config.toml
num_attention_heads = 4
hidden_act = "tanh_gelu"
norm = "layernorm"
qk_norm = false
optimizer = "soap_variant"
lr_mult_up = 1.45
beta1 = 0.95
decay_fraction = 0.765
decay_shape = "linear"
batch_tokens = [16384, 32768]
Each number is 500 + 25 x the weight over the matrix's rms, rounded and kept within 0 to 999. Layers, rows and columns count from 0. Numbers have three digits each.

# layer 4 MLP down (transposed), 768x192, rms 0.0533, rows 730-767, columns 48-95
429450506476507477499508484533491503512466445494513484509530487444499549543465467485545468474495485477517569529526501465521496502431503495552512
489476532518489492464479485514485480489516573498475492525522478479501516510519495475499507515522504560480470430467499535522449490506520517486515
578461498485516504464499551516524490524533504442521514487487493517480474463472518513463529490550497518465507504467470484542494497554537487465485
453495505506506502468499486497502501546542513482535530511508480508505540503476479473469501509524542518487518511490505511515504513493510521545503
477511480488493507493482520520474493515478496542498471472526544476524506510517486535511523520467529527495523491484504499484527526501500494522516
523501472507509508498486500505490530468525518513483462503496506492520510547487498503479517529489496486522525475524458506471502497472464476478485
487529470483507487496519503518486490491454480477488525530513506467547516521500521517540480478503506478492509551509514461458506506514511525499523
527491529494494491482489492517495498478516483511492457456480515528502506434500541481497505495535449519489492504482528503472500458507511524497498
500469512486490463509564477481509503481483501505477481489513499515494525490509496474524497543494557549513455507497541538493513457465525441476503
513521472480496497521510515496472509486553512471525486494458499499512505494493568514489531492478485519428545524479511517523562509517503534510503
516495488466526477517500464498498478467514477457488529504499506488505495468489493507479504477515524509504539523494476485485486561521517502494423
471497456520493490483491495529496510475474481492452507508502495505489498506476476495477510521502485483473493513485515508491474498437513471520493
516513491440522502493509491475484489505497479497543503508520471516485505529516515476515477513494475505510486520531518518470501515491499497509517
497507529486489516477526501511491506477481537485506488525493514504499496501474550504533491480514479530507505503468468529559485511564492521474465
569498496509526539474503506511531491470481470499491521500456489467509530493469500514488447469566498513505484519493513532506488488528443504500497
489515502466497478509511505476533492485489498493471533533484489548483511458501522499485507512495509501509488527504502539538467461519460465454507
522531495514492491485514491499515473546523512522526472497500484463506480486467482526486447538502529470543527497498484514498526518479507470505496
535533473496484521496471514477514506557536450486484485526510517484468447491496481488454475482478500475504484503498452488486521520475486545447484
551447524515473523457456549513484513503511506464476508428485483503552476541495508539488484517519560457486522503513485462545499460475521475499461
497497445511516510474509524500524535500512511515477486516490465520520474514550495455516516527488489528510460526511541494528487477488440482517527
503484522486502479489490521525460489488454478500516531497506512495501492473514494504537528488499488487494524524521507492480518498495551501506504
485485496475468517502501539486508504510462458469567484487532507466469538457469475472501557525532477484473467496484513498492490518505503481493498
544516531508530504505502514490510502480527521500450499526499483496483502492490508516472487526492519494493539509476513473513514488497463523481469
447495491521519469502489526492537480541536501510506532513515497500537491525482546505502487495476496505473493497475509523474535428524507504574514
511470483531487491502494480445457498521486530477498504516498462480429535517535483455520469514537547525495473549527478496567504493541509555479531
499533536493489519534472478450500495430503467451498487469464514478533512454504490525531509467490492489505509445510466467523512563474544486484545
504497464467473486544520491498510532497474466497520472469484563450492477477492519502469504527481464487537530465478468520486480479512513510482534
488516496495524482503527491524518520508491549469511516468529530523545509461480488539483479504506469510517463530556532502487522491509534488492478
521530487451487485462554543497467461548503456526490499520478505503513479526527517469495496516520478540435471570465516516486526456499489509498532
508509510486478493499481500518493467532546510528468576509493509505499507503512506526466491514515476519491460502472525504544514535516496486511534
498546480499477502485521468498509445524502516466535534427532494525489470500492476514553494515507477507524492508489533486518490494480458506504526
494545469521535539490498481519507458528538538496468494453501520507458494529526462480481530510532494498400490542529518552527519481490476486518501
554526487507525525478476508509465466507445520473525487508467512478527515528461472481478493536491493502473451484522525530450527548497499505485507
556511510541527491485485474508514526492568516478529531488479504474472481473508496504488465496548479541511504483487507520549484486549462474473467
496516482524497493499453534491497537495524529498520542487495491491506480502513500502498495513485455502490475503515505519473485502498446474492518
490541528465545500481501496473466500500520533486475528466476514544478501480495527487492505514487493488501481513543511471511466468498491481470508
536529483515541482520452466530494497499505508515528525500488537513527459495487498473496473491480475474450527552493502481495521476509513545522457
467524559499524562491459508495480493478499529512487482511486529514498494450490508482528536470490507493490503536522434548494521513510478471500507
# layer 4 MLP up, 768x192, rms 0.0826, rows 731-767, columns 48-95
529498531505498551508479539530474517500495498472475525493536508483433508501505514487496534520511472455498496457527524513486496501503488531532506
472477469474512481505459478567532474493521450505451518499486531545530518507539514504506490504473495454518471479482429458503525522500470457570500
468510475490520503521512516439500439481484475475495527492512520552461529508513498510500475490527505497534500491495492480522502543524438444452498
483543503516513456492444500500503488469497501510502537475502515459478489475503541524461500487476553522484484509502474493492467501471503504532501
457537503531478519473487514508509527490500539525461521508491497512509525495554523503510467496518505515524521507545452501508478515533498471485502
466503517519525521469551515525496498506521489480495510485517545472493536519472521509551501501478506514471494480501527481516534466496483489509565
519445516480469516522521489520492441495497505493530504488475460497496488528503506508495492499501493446435497537485517475508493505506510549507493
532495511520530441478485536471514518457524512544512508529512426486527471494448547510514527497513529516496534537489520484482509526470493494538527
525481482508485535528506490507499512433496479487502488497551513504511526513456525486549478519493479544523497507529509454425515501483513551494539
557532509481521468472488531470517457515514471459508475535458499516507500516455492445502509524493507515504474470503494516480445482536529507509535
492478509513491499500488527491495483501490452475487512507524507495530542480500515512479515505502470529513526496500507495488493507503475495529511
470545486481477480479483510507486459491505493478523506494454527526556566487484503501540473475499532531481529516494501456456495533475469454511507
456509484456495489516494453539516507508494474498525478493530534549476500510510507484505524483492514512469471485476515486510519475499516512514511
425506498531456549478494518513501460501513483540525457519509470495525513497489489455524521472459494467472507483491490513446484484488458467482522
538506473525497498488547517526459416492488515536492493503496518470505471472473512526443484496510478537480523498526483513537528513512487491512504
476529535496467493494469503515471479475491528467513491441516508479454465507467478529496516530519514470569478534482513497527475526501494489520474
491554478519507496506509521508482474489474516516477492484535503492473513490498471504474535569478495503500512520456504498484520596491487542547541
530464481477527505516601523530470536505487509510478532484499515517552492516449486490523532470506500479523508503539501506519481489460500494497544
480502451499485538473484522496480466471516528488503548500548495463516479476541503493499546503536534460521523481514507509530497482542499491477494
453437550505487511540531517500488518520546515502478505466491511526524494489509528501505462476482504531520477529542539453545524506521462512431522
540500489540473496525449486480502488523492510489485496513486507452479498515528495496507498532498469531473505491480464481501514508475513513451465
494519500509505490529505539449525483495486479543515500527488503483480510487468546518496541506484534519467485485489535489476521527507514516504476
451508474515530561489580507514523509525489510444544524496517457465533466505520510461524514483473513524547474504535482518467511467539490512500503
517535479512520543499484495523496562441460481505486503506496513528500489510510494513503510485484535503496490494470530515509500499508521516459486
508483549498504489536501508571524504517514518495510470551458496525508465469454460545516531498480475481485493455514538490508464477541467428506498
510511472501505500524483504509495491495480490509506516505494507479482515521497515474548545484446495540491488491464490510500530569476524535518546
474485486495513489518493516496510480491503455510494471530470507510511487495456493506503478459482512493481541479548490479501465523523532467487511
492511458505523503509493524513520485503491519453480516499487486519535526496520540465508494477502457483535492465472536479500517504483485478507461
510471521470472499469495471526499488505486470500469500491521468534478520485497511480527491495474495510502504445502544528529479549482470487499529
483514502447498495462498535518491508507494509507488495490514546539515500517511482494517513467450495475514541548496518519488482486456452497527514
490486520463486502487511491504530507542516513484525465507542452492464565487494511501521504467479491536464499531503469499505485492529502483497453
494534476462516469510519525464495471519504489550503489501451447516503479515515515509496492520461494474454480521472488519483492490522486505460488
511500563491519523556524537527455492490480483473520508525577523601452476484501494530502523493518498520499514525540466475518471503455527480505552
535521483513512517496521489562489505476469515472502497497466499476494502460488495521501487509480494563473488515519466509509560504478510479505477
503511523519469489522486508510494476491503489490506493495481504475512454508457491519464546497513459513498516500502509495466513504500528511488489
511486502482502478497481490458512445529489451508492481468532501482499488489440491540490452545482472491490527512535494516440502469484498509542518
510531495503503496475446491523509489529490531464517495504493475492480512502494494494512475490490522517532530533452477404517519517520472503433479